Weights of a small GPT-style language model, trained from scratch on English Wikipedia.
Size: width 128, 4 heads of 32, vocabulary 8192.
Architecture: LayerNorm before each block, learned positions, biases, tied embeddings.
Each number is 500 + 25 x the weight over its row's rms, rounded and kept within 0 to 999. Layers, rows and columns count from 0. Numbers have three digits each. The size before them is the row's rms in percent of the matrix's.

# layer 9 attention query, 128x128, rms 0.154, rows 0-31, columns 0-127
110:522513485489449500485467530481438489515527492517486496546485492532507494538534484518532501458476476500503479489501445521527484499490486494488490547534463495530498454536505477546488498539518497465502477500537488540524475514502513506513514462492496434502487526485477471499505536497506521475493471541498504534482460543471564502482485484466488488517489499519517514498460490473508523538517
098:513482476508526462523529522493536503483457497474474464512486515496500485554476451526495525477486475527501498469499523467565531484475500496521477522525526527533498503510515532483451500499452501440480498526463522506491483519517484432501507478521552536504499494514515497512506508485497530523517499503478503479536490513500473547484518503464530513480494457538506497554521479521470514527475
110:519500452501540497462484537498496534490471493526489533538519501498524528485496448544494506502513554529499489510482483439507488504476496483486539539507486522455503507493488517514509497470479509494500477526439522489457505507484491498466482480483494543512508490500457543544446506496481465527495486540479487562472488488495509503487460497494492497509547513507500479557469513464477511466507
107:511488513506523462493435485458504467494475521501468456509496524562522471510468476475508491489555504470529553495469474497522491517534544453514509504512497554494488479502534503496519450534532462487501479487480466506527474496503512501514517481523518507534534526490481492522513476475503503504501479457515494491477526516515474480490533494485499420497474522465497478497513465521508513524524
098:510465508483501463521504501475519471516509544478496506466500502491506509527464513553509511496513572490503481443488489495552480526538481502505455486505515523478459479497525521489504500492501523496553458525518536477469532457518559522496521537522513521502503543499488532537508494476487518476489516485491474465485538497514476484486474498493479541488535497467494457502561514509531497484486
095:483530522530462529465517505532482528520468472549472507496497495488477539521526432509481478474460491511508464474484549498493524475457466487517495473476496476494505507539485502485554465491508508516487515454446530494474505501493514520457501515545487492467497476521492519477502541504500480509492481542501466510492578497513510481534490511510511473483493457494523455459488492507491513507504
104:463553539478502515533511499525534499474540491504479492504475495480487501492480491474498456505457514503480552493497545508471511454507524527512495519519459490485549498504519537477541510519516479509475470538497484452513489502471456493487510522512537518516535473502494485555489499485505485527513532522501479490472480473480493496529482506521487493537465532504564457505527499473543452497536
095:511526453503518500490494513534509490525482496523478487505465514474539502537490519525483450511498445445487500454473482517471504525513527460460491482518449501486451504537471504478498541468489495491499480488509544487460544516504487505481505452512463531484491487529555497516453487503519476495536492478523477515511537492489504476480489515527536479488514493516528488477502480528501538553471
100:529545483477540510496494477469494514493508524479525509488491495505485533507493492479527549553485508510492464539503501551510527480493481500499456527517500547538484513555500496513467509467479514446482511537485499478481480518487532456468511477489568488511523496493480528507470518467487493496504499490507482464538535502519511505490512488499500461474542478429498527470521481492531461475476
098:513463511527485533514519504438507501556500554456513462482513493461499515483537492535516483485516456519479509457525510488510474510505520473509512488477493495501510518503535471495493526487519502468532511496510536497525501529474541472481423480563520479534493460513486556496491480508508516485444484510500478493474509476517512510474517471494453499471500482492530490519485472495507555500509
103:498509511536475486532493482531493546497466502529500525484481545519505497442472522472475512497509472486478542460484495471502551544512467492488514508513447475500480518463488519474524464479482541510491507546456488500485512477516512486532483526483531471478530524507495535489507486466507505524487494458511493493461526473504514496517442471540486469445486479508511523531514524529503499508554
109:452544480485492469490487513481493493507531481514496515533456499521509466507497525476516504466470463499521453511488511512517452534484550458518560561510516508527505481525510514507490522509516483521503518479509482465441487467491538490514522511517538502504488468497498459468509490526487482501496497489515539509475538457516473546507427467466522503471503496469483466507487489514531493500508
102:556509497524523486538498532558499481538501495507476503492465492449508499500523528457494501511500509501478500499550516475557509453494529536466525514510537512488463514509477528523489513494474497534485522523509533478446491442539492459477511470511503520519492506511496473504508511489524524485475531498498535499469463527490474471470538528515482498481522499434498486480507530517470504498543
106:511488511523515477529500493446490496491469509483460483498517503440543490502440517516553534511534532462497468507519497485498526518508543511518484496475527483503498492499461456530467478447479555442504496505518452467499508493512524503499510519492502503496485470503508466503545534528499450471539502504527501530479505486477534507529504513512496475534496542494492465488493531513539473500474
121:497492507523518524444491532491494459491521504546509522508509513517455482559512453508467520521484466469522511475532543483500483428494493490520547524475479546509515488501502506480478510496503448511468493508475527507489492533480500469514446492478513460531477511468539510491449485471507527481487495488492535534505478531494515540472504514498517526500496487516505471539534470525475531504517
106:516480471474480508544508492506513493520526488518555487511548469519504459500497488510508467537526524508460453541542505534509513543481507461502490449539486514461472503550548485492487515479510504512454510516489453495565504533496498563512519535524535489530481502510500486467486487484474477482484487493511482466483489543512500483485499504492520496508479484464479504555491530510485492489489
115:499528531521552478482469523504496492515505497474502507500476505556474469489522509478505506502495415511506511479492527550492486494475495489469525474504524503530512486485514461492535483504530500510509487524558510503501447511522511475521479506492453487556492479523515497536535499493551473510489528507523518492521474504482512486431448501498514488509448508494496471481540509546487476489461
102:556510507478495515474505498524506481455469521524506524451530496488475526507519496461533510473493478477527501512490495482497472488496520509525510499532480519593532478538474519514484510455520509496472537490521532520534528513486497500463476486504482503519499510478515495506505445463538535472526511512460560530472522507516455493485461548500530510512457522482477516504519507535510500492487
097:520476497460554531522510486551509523484561502510481477479528481482500471542515554534496493462484527506492501514462515521486547507529514473498476509544460522506458501468484502498474485445502431511532499466527498517490533479463488519483484520497520513495492507500490492517482503504498491508493504492508493495484483515505503485490514461544480460535439479537502477501474519452477465496535
103:517537514460468521494496533496533499535459483476532533531489514491462492470496478447513532508469419516504485506510499524492479531518534490466498499526553492465505470479517511497491501474520525516513508525494528544500490472541489509510517490492504544464469504477517517512496501507473540474512523478484480546458463510562485557495510492507522481478503512540487483497467505524463498514486
098:491507484499552502500526514540473455527504504510543515513483491520479554493519486498510489485509518452507475472501518511501472514446526475508483483485564457506515533554482491514471526519521493497509507517528521452560514462499472512529512528460488480492515502505511505568481503522494426519481481483469521503479489512530519516519526493462476476501497468497506515486479476509505544529492
096:519473512537514493565480491464496455457526487464554496514472504467490524566512461513533527467483483511483528476500543546507494507455497504466502504510520488490504519522524480524517451493506526493459472461478480526507514481476518525507486510490544494509493511473532475511504504521469458504508452529523522515513503544513491507495525492494512482457494525488538502527474479522512492456535
104:504515454551506456528486480560479499520495469486518509514514522521434468485470521485481497480517509529497456468515551483513480516549485472474483469482499524516465515483471538482496485471481471516483509502516495497511487497476531526461493513504474458509491488458483543503546486470495532448493551495506500516537486479500489482525509517525554488517495537505481520520494478515479467531510
107:493532495509444531508493508472493495502454486453529479513511487526517466498479480450518495554500508491505541509530485479557539520515531467566501492494520495478555557483499481520467471519516455489505488499529489507464461510449499495450507516501479531477537457472495500529522474493497495500476503517511505515523521473499501502472519504494525492529496554495492512465480517512514482480526
098:513548472541522499492435476520482484494451485478494515516508525508513521515521489475541486503499493541486529523535507495454507465529489476504552498534500420555491503521522487523478476470473497502529478550473494494487482494483515492525519503511487498456501475501513519490504469467546541508501500481468479520489493492475478484497466511518465528437508510525492499547466495490520480494493
100:487435472465507493535467498500490495474465500454503495484501472500508488460534513492494547539464487513509459470506475511487473520457485529487497491524475502523491519476523520509474527532494501459432532526480497541534469552483503548459527496528508494493460497485523514490519475499502457537493505492523474469472502493493490536500503511485471467534530538503475507448514532498496518489510
103:469469508519441498456508510496486536545503535514466509517499503506486489515510459488482518518481517494505527475506531520477518470479514520558456533497506509471507501501521523492459509449505505496476477500455486586532495518474533480480507475507477507487494461525446523528526512484468480488494495525508445488509517508498430482497504478534476507489538506519509494527506477480489456494512
103:463489462493475498537496481525492496496472512522468484469489514537528487507527484529546508487478495536508465459529509494516515491477487500512516542529488455531469509476484483517474472441518487487479519470515460472514535434518508516504497478449528535521475474531545505516514480497521526519475446508504507492479518528513490498539512537531495499525484541479509492475556493527495486511538
111:510532511526455530566492521488521513474534497473503509503509489469467505538510500503514495509506478515516502501553548507507491481508516527520541516482454468496502558509541490526477461525465523457517479496520531473476515478506491454480500497480539489516504537475521501482504443522475522478518496495540467510501510499507484462521563550493487461518465485491518497526467528498485486490529
100:464510506485524503504503474513507465509495499474494487479486498506487500503479578523540499508505454459504463529505472493517512531523503512531488533524490475480457526511495466549507478491502500521501480525510523474517503521465528540494454516487469523523495541517488485456509510499489556480498481499491510525441515527536503495539486484515549546534489474453496481479498532532511445522466
096:488507519481527502565496523524562516479481532479534502466461500522518535526518461447515508508551485482509469462553479476503515506468458506488510515488466538473545454495542465504454500503506504516513486531471470532496509539488511500509447506525494491491515521501503456511500489469545474482494488477528477528543497503474474496498475467503507501503541489492480511480518500498499484472484
093:550493475511501497530537470529506513486449461511504465527466481536487515547491472501509496490468515500522484495544480519467481501496527507461530509525509493477523556477506492500564472507535489467478470459477488482476513517517504535516528475505499547467490534488531501470511483513510503484464544523477484496528497506485515482518456485499444502495475520529489454506535513454526494497468
# layer 9 attention key, 128x128, rms 0.158, rows 0-31, columns 0-127
107:491504534491486510520496504492472492490503456485528492541499490514513465521481508511495501483532512480533439508456455542478490466497522495490484530542503503523484512508499506510516516474482502497484422484531464536536507515473484507534490470496477479532490488504500482462495489508514466481481456530542473520497493509498558468466474526435518535540489503483521542527478507461541527501511
095:514489499491525474508541550510543460505477475488524476455477545511489486516489449545496500509476499522460498485511523519480503438488485486506499516507526519508519511525488517519476489473487525505481496486500480508479473479528497449525495495530524563517488520461499531519545517485519531481515461481515473534547477453472518496479502503513512549462493516507472551471478516503472470461491
104:511509466530502439522501482524473529515471491491470566545443548472530492548530458490483506522536538486500503506513500445497476515491473523489481506551517499465499499482490466470479506506503507506507512488470457476472502482462502507490510493453491475516498513525479552521472494523550518479508505498468490532508541480484507511528508485496474541501549504504509507545501511478486510480474
104:494482490505526454473465505506500482482525503484531476513478487544501473488463481501511538494512486564499525488499449523518486503554500501540514506526469513525480518465504487504484445516502501484503459465470483477510481531484502525524537558516539520496498506470517500513527493488517490493506479472441488524494501520499491465452508485515463438548471530509498473526499493489458543515520
100:496543480521512472488473489491515491519462496533545500486487511483525527519469508517451553523538544506473497432472505518531496496505482463492487465521534494488479502530517474537524470503528515523471527523471499487431515482524524511542478532514524460501499488470499473545480445493503555499479489449476476465481501473506486480488493460498500502498499469496535496501500475490492486506515
104:543548522512445492493470508523452487511510543535521527526518496517482473499500462501495461482457455520514492443487509490505519482448493478493527496506511505499482513480449511524537516528524541518540519492482509502483507454487481455507519528473495510494534511520487518508526539500492517520489473529460478487496532481493523515522437511449500504464527464495542517477495481475487502481481
108:525502543528460514511528513517486508472470506521473539489462506488550518509480490420501469491444447509521565531514489506457508493513514494494495483546444503479515481488486501518526484528509494506506471486504490483514461502458472484517492513493519490505493508478500456552502539478490490507495517475484500504474498477541461484501480480507503498510446537477498480489523480480506452499547
096:544513492487525498477509498495503503500505498496500478522487509486528486473492530542479471492548498493524544449487448480487499545468536458532520443526522472494487493477446502486504496456457519536538548483500498458465517522497487438503521457497550519492516559519492527547482503491488497492487498484486481468505524497517501469532507487502544503504482514492499519517496479518505490543523
103:516537515486481490502494495475504493520507538458497520484474462495526515497521479498554556530457511517494469507481504566554477504484510468466476495510504483546474491488477495521518519491493505493502547558425466508499427532531523498477501475507529503507528528474493506505480543487482512493513524472519461485531526507517472506491476509508496488488501478451490490467493518488530487478488
098:517524521490502516492494523501505508507495495520524485500499415491504493515498516521499524504525504522518459469524514471506489493512490471524510532476500482512524550511509422490492501524530478506470480524508576516515535523469517508480510536530485487520521507472462569483478486505452529504451424485499468510487499508482487484489508503507508532465530540465513521497500516515499485533481
102:478512502489499501472493505519490545484505523499475484477490563513480507465539479519481526466481505543494529492508520492506521525516472469492489547526482492519471457495529512463447502499505565493502495476469516470449530467526483487529472512505505480505539506525513525473490498470466474533536501455511509548485523450541501494481497473514508500478477476489485506518515537504531495567524
109:506526450493525465505517488527530464482493505462532483459501511527477482481493515471530522514514472508494471522493474511501493461520538505489529527514527507515509475524488500502500492510512471514535464512495488461444526506534517495520542481484494459485510506461519489509517481548488445513526515477498504491507546517549499491512445455464517530464525520526527513478501453476543542523470
099:516493578537511456505494533460494498481510468508513526493446482446527530497498526505528497548455496489492477476523527486472491466533535479467545494483549514511522523494513507493512501498473497506460486457504477472510573493536505492486499494501520486523529514522533486502485497476498532508520500522532551519507496514504525504520486496520516524485530487516432466474474527518500508500494
100:535474516488503494541493500501472520490496493483501507499495500475497510485493552506499535510519526466478490513519498519514546505428467505514517466460515432485513495485498515495497487489496502439522488492459473477447493526529510454463534552488480511475451513473480459501520506541519469482470524467502489480483463523492533523537525510505505512546513508493510458515534532526521476491497
109:506515511533541468487498488542467432472500504514554519503466476529460471483469446492478503509527480483503524506488484529487474471523492530461510514491502494512520494480484450505499527475490513489472551502534489512503511491486481525470491491464539550542476489509502516500490458463487509483477521457541521524523478493464555542498482547472523495465487497485470494519485490519479491513483
115:522502516479515512532486545518512482542520491506524474460546497495492485523542503486468457508485499536502486507512518501534519557525516508486468473530492523475479501552544501462445498485527479498458495539508460502538528542457487541480520513505492525490485505516455531531494484481503477485517510484515464455473485530529502479504525500503493465509497511474453497483505565487475514496519
105:441506507476531483509488485506497461489468536489528464508527507549523459486531495483482501494480442486485515481490519511472484529524539482525510462483497503486497527462507444518475535537505518529481507512483512492502513560486521495532500473515473508519478510503536475504503489540480476508455507517487546505545487511516507526453487517494520518522467504505462478512525518567451534500483
101:490498546524532500463471482481455496484503495531534488485503518470529463513500518486543482509492530471510497490499484532509516460523463514546527499540501508557514514514500518433493523488520489487503549505523485477479501506457520525481506495530528547533528476479553476500473524508493521492507552481462494515490498496522545533517461549533491514484501527503522519462507479540468509503487
102:488477481459518532512533493553495504483534501498444508446510459530519501484487518536502491451491511527495490494498443512491504499497511487537515511563440539498488490495482511509509547491527476497520479460469467506525496469502481547484488505484506489502492511508490495502449473520537536462482481461486543539489510498498492494530503448492491498497472481481500491496460501484490448475544
115:508493520470498496490484502532523507523499527453494485527492503507469486482508517484505497482512502479513509491545503513546456488485523484500492481517553528488516480563500522507532523517506490542500476488522530544532442483484480512487526494544491503454450501499505500483491528492483492493525481447423532505514505511509554522479468478455526513461534470550461498512523494529495522497485
092:541517494510515485495539480524500458491476516497491480476516481497516489464513495486527491532509540447515502474504555509487459530464509502482510492524535513490496491506514514504544517538487497506465512477498526470517527507512483487542496521458466519472477470500477513484500529510510466461469508501444501491452455519532488486520544555458488479505474478502538445465491474470547491503475
099:473504495503531478529493486490458475479538502447541481487486492535444543579501481576508527487463468492515496519474566537475464480465456483501513438468537483500513485530519501505505501500461495511482518522515464501510487487508493526479494490493483502494514521500524484487515497492504452470509500509450523498483504507515511461457521477466499485507491524489516498497476494496498480481489
106:493489512498520496501461501525517519530483470550538517446508497513453472481461519506459469510471494510488520458477511520508480506534498509452470473473524508507476467517512514490461494453456503477528523470505509495545516525505562492513486500519469451564498507531532531530514541486486539476495511447510492499499541488481483508505518500513536484535482487492490455485496486506482477494522
111:468492549514443479484479517487507474500505533459502498496497510500509471478510506481533492548515472506476518525522491476500531499496481506528504468490487464482533490497522489456485444511490424471518524505511482500529492563503457522529493489507452477517506470453512524519514524525511531535497545491492489516488549516431478505497530514502543481535509497502486492487508531483530492477475
110:506532484505542502506469489502506487494524519505461495503510550541484501532522464457519449510519533499521511522516533522462478480524485464519507494494498489516477470482493478509554484473530469515517471488492488517514497521467522496487519543515499517512501509545552511533502550456540476534514492485499511519501505521523498483482450524519472560433511465503478510527524463524540518497493
108:466442477529469506503451467479466503516489476472541515491520512512469488482508520502533522501472498505488474490523510501470476503486485459446472514533490521474483510467524478496466531483536484496508549535497479536525458527479474499482532470472532483492490473479494540515510515464487486497485454503524509493455444481539484527487481485541535504526524526524481487459519525509469527508490
098:471496513537441514563474473469525537508495554472490546494549432547477473511523493486480496515480515509511542462525490494479541485512470500528450499516525528508508528476522499480505475477507539503508519522510488521514503489501503495493512499491512512488483462497456488491527497492487551473513489502512452522511497476500464512495497484485498493506531522465496548497500508461546454471473
101:460537495451469463507495495487527498461510553495473478482463527519493497523501545514538480522493496526516484469509526539482510484503466446504536525532502463543508491499485500505478490471496514481520471489514426488470507489525507546500508516476550500548459497515520478517502491512501491499508476529507511501460509486525482514507542559506488510513509483509510465448510462528462485507471
118:504493556524476568507471529485471528485508521479480480478459481475488517558472479481498503505491479494510510520534544495528479460481480499496516505492531485517471512559482477504525477492524483469572480523512502503497549503506461480459452508507526521517507502480520506491483499507471502512484460494505531525514528497520499464514539513515525472480478482474517460528470553517498489461522
095:477484495479516512477501512505494470508515516447501539511508477475493510529485523539502473549484490500500527485474459498526538508508521514464485496507518474496489477524508472478518544466519509484495465498480535445480473485504511520562467530552509545545469502476494471504494483490526492465473511529503494496445516537506508485541545476485501537464511482459561480522496513531482514521495
099:455493455511558460495495488464502490513522558470510553465517503488522492485517520520525538540495515480487480528496477512457520479512453486516488522501542503515500450512553438502486532521514486497507537511508535516508492460471484485511509526524517487528499526537491484509527504484522500502427509483515472499551506494486509488506470512491486472518484478500453527539521514507473514491493
095:537503463469510539532522502509488537519468484522490442501481562523500484547505484487525492533503507497529487474513462498475495540476531472497495483484516525469463533524546512492521460550484433437533519487507489503492463500530478510493526509531486515517499519540542487533544516483495488491498509550485522511512525478444496515482510501489495519514495489495510488479489526457491506492503
# layer 9 attention value, 128x128, rms 0.16, rows 0-22, columns 0-127
097:457532469520526514496482511521506505513450514521540489448519503519532507481535520510502537540512475490504486510438531468483479525473510529522482523492515469484505469492518505467532508511481509446501514533553498491518520440535448493476513489521467491514483509510500508495520543513490489504522502505497524499469504504453506504441489490499512472452497459541484473470505523467474513467472
094:523444490471490462479461479536471488497520454498459506406513517525480498518496452544470471495491522466496526523517499462507518480527536490512497522486506470513491478497541491518555478501514495474500513535491496501482503514520493505519510520476490507439480551468470487524520497485478495480516503465529529509505495510465517473519497495436512479490504548479525488515494499504521502463493
099:500493512523481480519519535512492544514457489505506455521549483543491485493473484510519528491430532484486526509475487453502478503495487523473499518483480485478462508541489516481489492517483542484516462500477434497558534472513499533448526479480500490512509533481532502523453508484549495491499520522495489513492559516490499504474484469518462511511510506496475508530488487534515554509471
092:535483454518531500502507445500487493538497514509518480489482502451476506436477525515489518490444515491495512475515458486492500487473455501504524457470498507493481543493540491484499487520496544468525498463460455526459515534478523501517489503474508503522506503543497507481545525466475505535473459538500550533501491505507505460501509530494521492514535486499514521482513495470475530483555
099:492513530489507490468499474469518506531500515509545514501501512508469514499504519472528507474474474522484471485485497465530467518510492465496459498452473491535490515516554479466497489546509498509483464472511482502487556520540501493460533504516486480462463500490525525528528475468504499489527519500489496474524485468472496508457460542490586509530485493539444515526515550500513506507506
096:493483501516514486499494523494500553519481509501523500493510519510474480526541524456497506518543496494470521497458523490518488500514489475504486535489539485473476495473476434499510501549513487503493506499501453493493486517536561502529509495497499502465536444505500509447483516516470480529493515471520516532496515519457505423493520486459528528516535491491484520469547510484489459475440
100:528572466532511510555493473504489486513517511499516526505487536493510466524447479518479509490513482475477458486504541509472489506496496458487493513499479498502501468490471535550495482535515482480505477519535536501520545490524460437475480490484522467530506489483506514505500541514489517517477476490483485491500515503481454450493529535529537445494500532519480523516490530530482504502452
100:509547512471523549497476464500532454480459505503473488516481473526513547502508507525514501519461465477520470475490502508520493535541500511489499470509534511495463516537505477526437489450528509520518519504460522498534508472504523517521510513495493463446492507485540493533493509497535493520493470494484505479497492514501533515444478486498492501532442533530509525505534546516521498448482
089:487505510465497491473430510508515487523458489549508507506526476471481473539475490476530508485520493470455486521519468464498520531499521507489508491505488470513495498507474491594473484456530508505540460507491509509509494474481479488490526509501498533530555538566504476509523499484504506536476489532488528498531464504526487472481512498497553473517523511494485523531501516501523486474459
100:508514482490544498468485530529513505524493485471440514519473467514456455485473536536490490496525501475524514488549481472525498484493490489559509498508488503513546513517469532495517508502510482485463475544533534474524433507507512532474482511533511488537461501511476515545518470508533485495524477485511521500497462471502496528457568482475483513541495513509490510476507514482497469515526
093:541492500497534475519514476529489510474544502514496493485476515474445516502543467465515491529505514493475469499506521534470527488508550501500464518464515511461522529495515507504488488495512513484490492457506538498463484446536484516426447491501498502501547482489501493494498489503539474520516544504505483482496487528524523525511473451502479475497505515484495471508481469505514506597487
087:529455502461529504454486488485460540510487481514501494523496460534507499542537506498511435514510495507510487496506526504489529506485547559490501509509460524444467504528540527463466486491518473510538485503519505500446504464556472444490505482512507544528490519518505531512483500508496483551511529504487478506487474487488499493482501523470491468505491486466478484549515515509539491473508
091:521550502514485498466540554512528511490502519488513482494505513472559476514472478496491502489476548465478476564492510506540471472491546518522521516531499467533539510494451524475521491480547503503486502490519491519475477489450516510438492502501472518511509530504474494503484498486529450514493510470509523444477494497540486498491502495502536471512539484508479482530532551490467504498513
093:541481449498509525499492519424497508487522473514462491546510524495470462488516482537530515509500510523477518525535501492504528485527505512513475520533519516513465483520488465493482486484533525491543541531507533510521491535504539488470447479475508500525500520534494486502525536495494486486505483483500518556531476527533455527515502504474454463461480506527496492475446491520510497537475
094:498511502518503484538519466497512507535522512466521505494496500532489524484488500480540496498526487520519532482490509514468499498521498474508514483537516462516527437472476476528498460511524483499528525532481524488530538459493555465464522481512501497459498507525463473456529508527557488440493519548507453476525523506513535492484508522533496516467554508496507533476501504464519468527489
097:479475500472478489498481534526484490507488503515519459460483519467499557404495511498476514518490487482535502510477508491490540510470477506450517538495490508522536537518478453469515484478492540517510521494528481523521498516521534527496505502519557517471478514515500483490506488512464511512501487550508518482504522498533499479509443536475524517515460449495451490519506516490495496452491
093:521454493531480540493545504530505486522467521502538516538491529490498496488499464476506488463490479507477468548491516499505485533510502491485464458495497544519462490537486585514483488454505491505508475502513471502491487446499515463509518496499507454465532519472521546483539508514503515519506500467497504446485534515513529529491502512516502499491481465556478468528508483500469493499455
093:481493501504472495532461504535505505512505529487518503476504502499468542501463488513530491509492486457471466497552489475532525531523518515465524523516537495526518510487490544506510496558504472461516542474520533535498469499457447500557495503474515472479454475511434485524520535487506501499465509491475521474488509462501516508469514479501491529551473470501475507463510479526501507478472
102:476508523509516465505502524531457506513501549496490470526540539500438498506505471487473488525470519503481508548531532479558510508532517475512516510502487522464481513471499497517516439538465496527483511504504496469447538494512515438500484487499486508463517519522518487490543464483514480469539475477499512495534498516507498458503530489488510482483476487512511497518553531483542467511539
092:544465498484502506483504543504535507504493462491513573506508496487507477490497467482500507505479472515556488506481528483503534528528519479522504491563499450490478531460521484497488497489494525538513507498496449489450473489446501528510474522499459510486459504487526472469496525471522480512503488517489483487547519491529507469485485542484464523525485481540477486507525521464545530476535
112:487509504497488511445502516478563456478505489508517483498498478462533509493515482519506491487489508526494469460509525472475504484460473501530525497513482501525471521490575491474474521461497530509535513500535493495498463498478497522545499475440502518472508506525515506489513509464514491492569532529473495485476515514482467464506498499477536503572505474489488509525488525498521558471532
087:507464487510441519504480485552491542417509519537486511513525508462470517494475494529513479500462498513530540503459510488479488491531456464492559514529511512467512519548473476506527499527492488517553469488538497518478527521489496478516499490497522506520479487515488494488520503494484500483485532518499496488524500516478463500502472511508433491461514526477490475517436528528498484524496
117:509508519537499498463523514532494521504488517473477501531500532466542499452474492501466486506475520522492479472449537516483483511528473522499490520454522507492522563525494537460513492494542479495505515463533455501484485519482529452525445463521529514513497530521516510541517483511546465473521468516481538510500482548522511521513522487487473496494468513509479458517497514477522503529539
# layer 9 attention output (transposed), 128x128, rms 0.137, rows 0-21, columns 0-127
101:536480529495501490478527521480541500501541482502458498496494502461473495522491441527503465460497490513502524547520448463524478471553537496514497505493421512514516515514479521528520466502505466473493465485463503480549463515483518469511502485539467500505499490489535480499470507505503537499505522486492479519513537495539507501528510510478527499524480508452535512507511465512494456543517
101:496569475518502491505523519478516491544523512576504507462480498505506529483543504514515496458507483475514438521537499539507467484539479563507522522495504543484496497514487481472451511495507498484499514503519513512502497490497483502461497511522525491576467500508500525503488494514498513523482495484491479471469503477471454531517530498561471504495531464477516483525530479471535494478506
104:505490499493544530483531485505496454494531497486464523476432486470451532504501522544487469509485463456521510450472523501523511474506508450516529490497502478510507546502522516512486486493508476505469503498518533451471466471486485521518520488514524486505505515483538481528519487511494483488501516469513506490473451522490492466501519502523506487466435452462543496442520501477525489469511
092:469500520483504498505459507523534506485478476512524465511490475502499482493506533507523516493487486501491521515450540446486503516517511467527480471523537494511517492512516505490520486507493483501482539577518504489554509443525503484522478511465498506496494492503488521502496437509486500468480532457503462443463511479530525524482498460501467469479482521470507425513501466554479511489485
098:540492497531473509511491496509487505440513492529506553495506469474507506482512504510508494511488496507494480500559462525492486468499489544507504502534537487467515542496488513518533433484504535501531487532485508462531486480501491530523494470457499493564520500523468542504463531493499527544509510558517513522465461514511536471475570530501468498494499485486531499490487506500499506525527
096:550483503498503520474512476503534488480478511555511460469495509445461517467463475500478485476471514503561505518517518493487529493496508509460506468481490508512572480547512510498457525505522513512508480511529522507510530491498464476461489503477508501523484502521530484534509499481478494485473474516440499499486512506561516478507524502478505497511489486455456496524502493477486535515578
099:496501521539473507506486510511548493487537478514473509513519526537487531457527521461532494485483565506541503533520470498526524511472489493515511473483494502543557502514494485502524482507480458519522534493482442523527470526510543516489506517534494476508511504524540442546483494498498480540517518497472521509491525502504549481497495484490437521468474516511529504494528510463538482476497
101:508483494516459505524519507522476513507491485510499509494505499469511464509525471511506444486512565475524535456519537414545542497488486497494508539495497505490523496451501550506507504517469497476468485524495473477481520469499475501476517475481488537493502477500485540491530479506494551491488518536534488494497510497497483527523514548538489522463508437515529532481499468465537489507504
093:499531515503488502500488534504538487512509477476518484507500523517497504476458494480459484472506536539530520476472484499543497514456473512485523546497486535493514478496526501440532525470504505480482516500510510458519522547504502531504468493510562505467473492495505525485518505465500521572501471490524491506458525442461511502505510482467482494481479467470506481506518545544493495507566
104:483510508563455518523501526474450534488523478519497485486534519489477510519504499505488494469512467560492476512472553497477478486485491493488487491448491488550435495506488506509505485510474494520547543477460487504444509469513496478453523452511538481475507499524502502471476488482492551520497510514521527492514525497478456487524494484486545478503519477486517523490481513520467518463525
100:491525525449455537514529468487476507509491543482494503521517502535534534513489547546466540498485497548498519499511453505508463521503530521498513495531496515520505498523485506521521531449517461502531486541534455541571516541479513519533472483511538504518486475528495528509479484524485496473500500490511493495534485523507468468531507534504524491539502496550501520490490510473468510481493
100:508504477487451532488522504493485455457510517477496493519508524492475493464540497497448505457487504509490486463513459516503468517522491500521517507483551517516527475507509513524493511490528507493503500485515516505490487523531520549493472520500460446502514490482447546456535530522499529485523520531478513488526532477503511487513545428503543489488462488476533523460478488508527555520515
099:481524515497480487511455473486456493528538493512490480472468487543487491512470548521513491494529437497535514503497475490495510485480457491483465509469447526533454498517518505520545494492471499515492442448475516519537490501534488501514519473520543506519448496511492465518491488474498504498488459539513481528494526512495530490526506473496501456513475539507520495512463480511502451547503
097:470505507464489495482506466521523516475503524504471486471506534460529555478471531464490482477496496493478508498462472500488512538458523485498475503485505482475503464467497519495515529505508470498539494500508514470466530423485510498523511548523475512494501512501482477509465535494498529511541504486494510428484522478462442469525480495511496504565491508516517498440534494458501499497499
097:501461519498501516510490514508546492502502510501480466518510521520530504502523492505522532512515513500505533545510488476527551473514527501472520492472524505464512488501528516516480542510518477511471467486491465518477468513491439552475534491538499524473498468472505487503484523495486504558528490509484528519486440515450477519502567529483514477543501532539490432478510523525477514482489
101:499533474508515504472495499496491496493475493520526510505494524509465434543468519495487455503498501505475532537497496507468494484490520484528492460510543511508445524530523491534494498525507469448471453537494509429505495533460493489485489517533458516526493496490488525502489485483513477500441516504483469513453564504441504498490507485512511503508466475483494468508536515475470535514482
103:484522491500489507482496479486488500492473499528498502512478511448531522498546474515534502514486506470483484519491469508500514496486509537484494519518493512488557534436515455536530497537507497498419516500520483537534526501481503547525503508462517496508558520513529446491517473495512492512484506539529525524509501490453534498548490499480504515548491518508519513446498485485557489528507
100:526554497558536501542520517504498497532463509507462516513448517515514477526530499512507531479530514540504520510470512509474523531487513493510518491471502476521472492525478470483553517488470520456485478556520449467470498528509515522496513528486508481473519514490527507503463501515469506534495520500529476511484485497526501474498501505486459487474535513493561513555481488451533513472529
105:524500480500507535475480485518488493506484495496500507499468487460489497499530555489546489496477510503548432467486480503496475496480512544492436508489503495541504475499458510481496555470530488469475533509512505520526510525457518496444528466502490496485422459459497492478476498533489520501529506507506504491458464504511537511496500518512520517522544529473484497457476485502489520530488
095:454504508511485515503520466464524500524484519546537471486461506489502505490520459474497508484513529531514507492496538494539449510525491507451472502503553504493480480508541517537499520514477518468507458493533529506503496497527520478508493484474519473497512529541496520534527524497480545512509513473491535479493475507445574540501552528507532506509536523496536501483523512508496513536456
108:530556476469457520479454521509478518562510516523481512516496482475488471490461473472513521542511501517476546490479527514523516531513486521485474489492530494459513503494486538537501478513530493512513489501501512491505479503527518487514461540509527487511500488438473513511492552483482529462509510454521505517467509430507519541513469504508492478474498464490503521484498494481542461546476
090:480519486492526489543496502478509443535506497505482495460496527554511450479509534499519536471530510522480493480506460504508495493497510482464480486479499478494520497467519434515479527510479530510541503547526537474488459493471516505520490525512437506531516526478513537511505521503535481491505487435490532504468490534514483506507470547474535496496499484555510460498531478492521527486504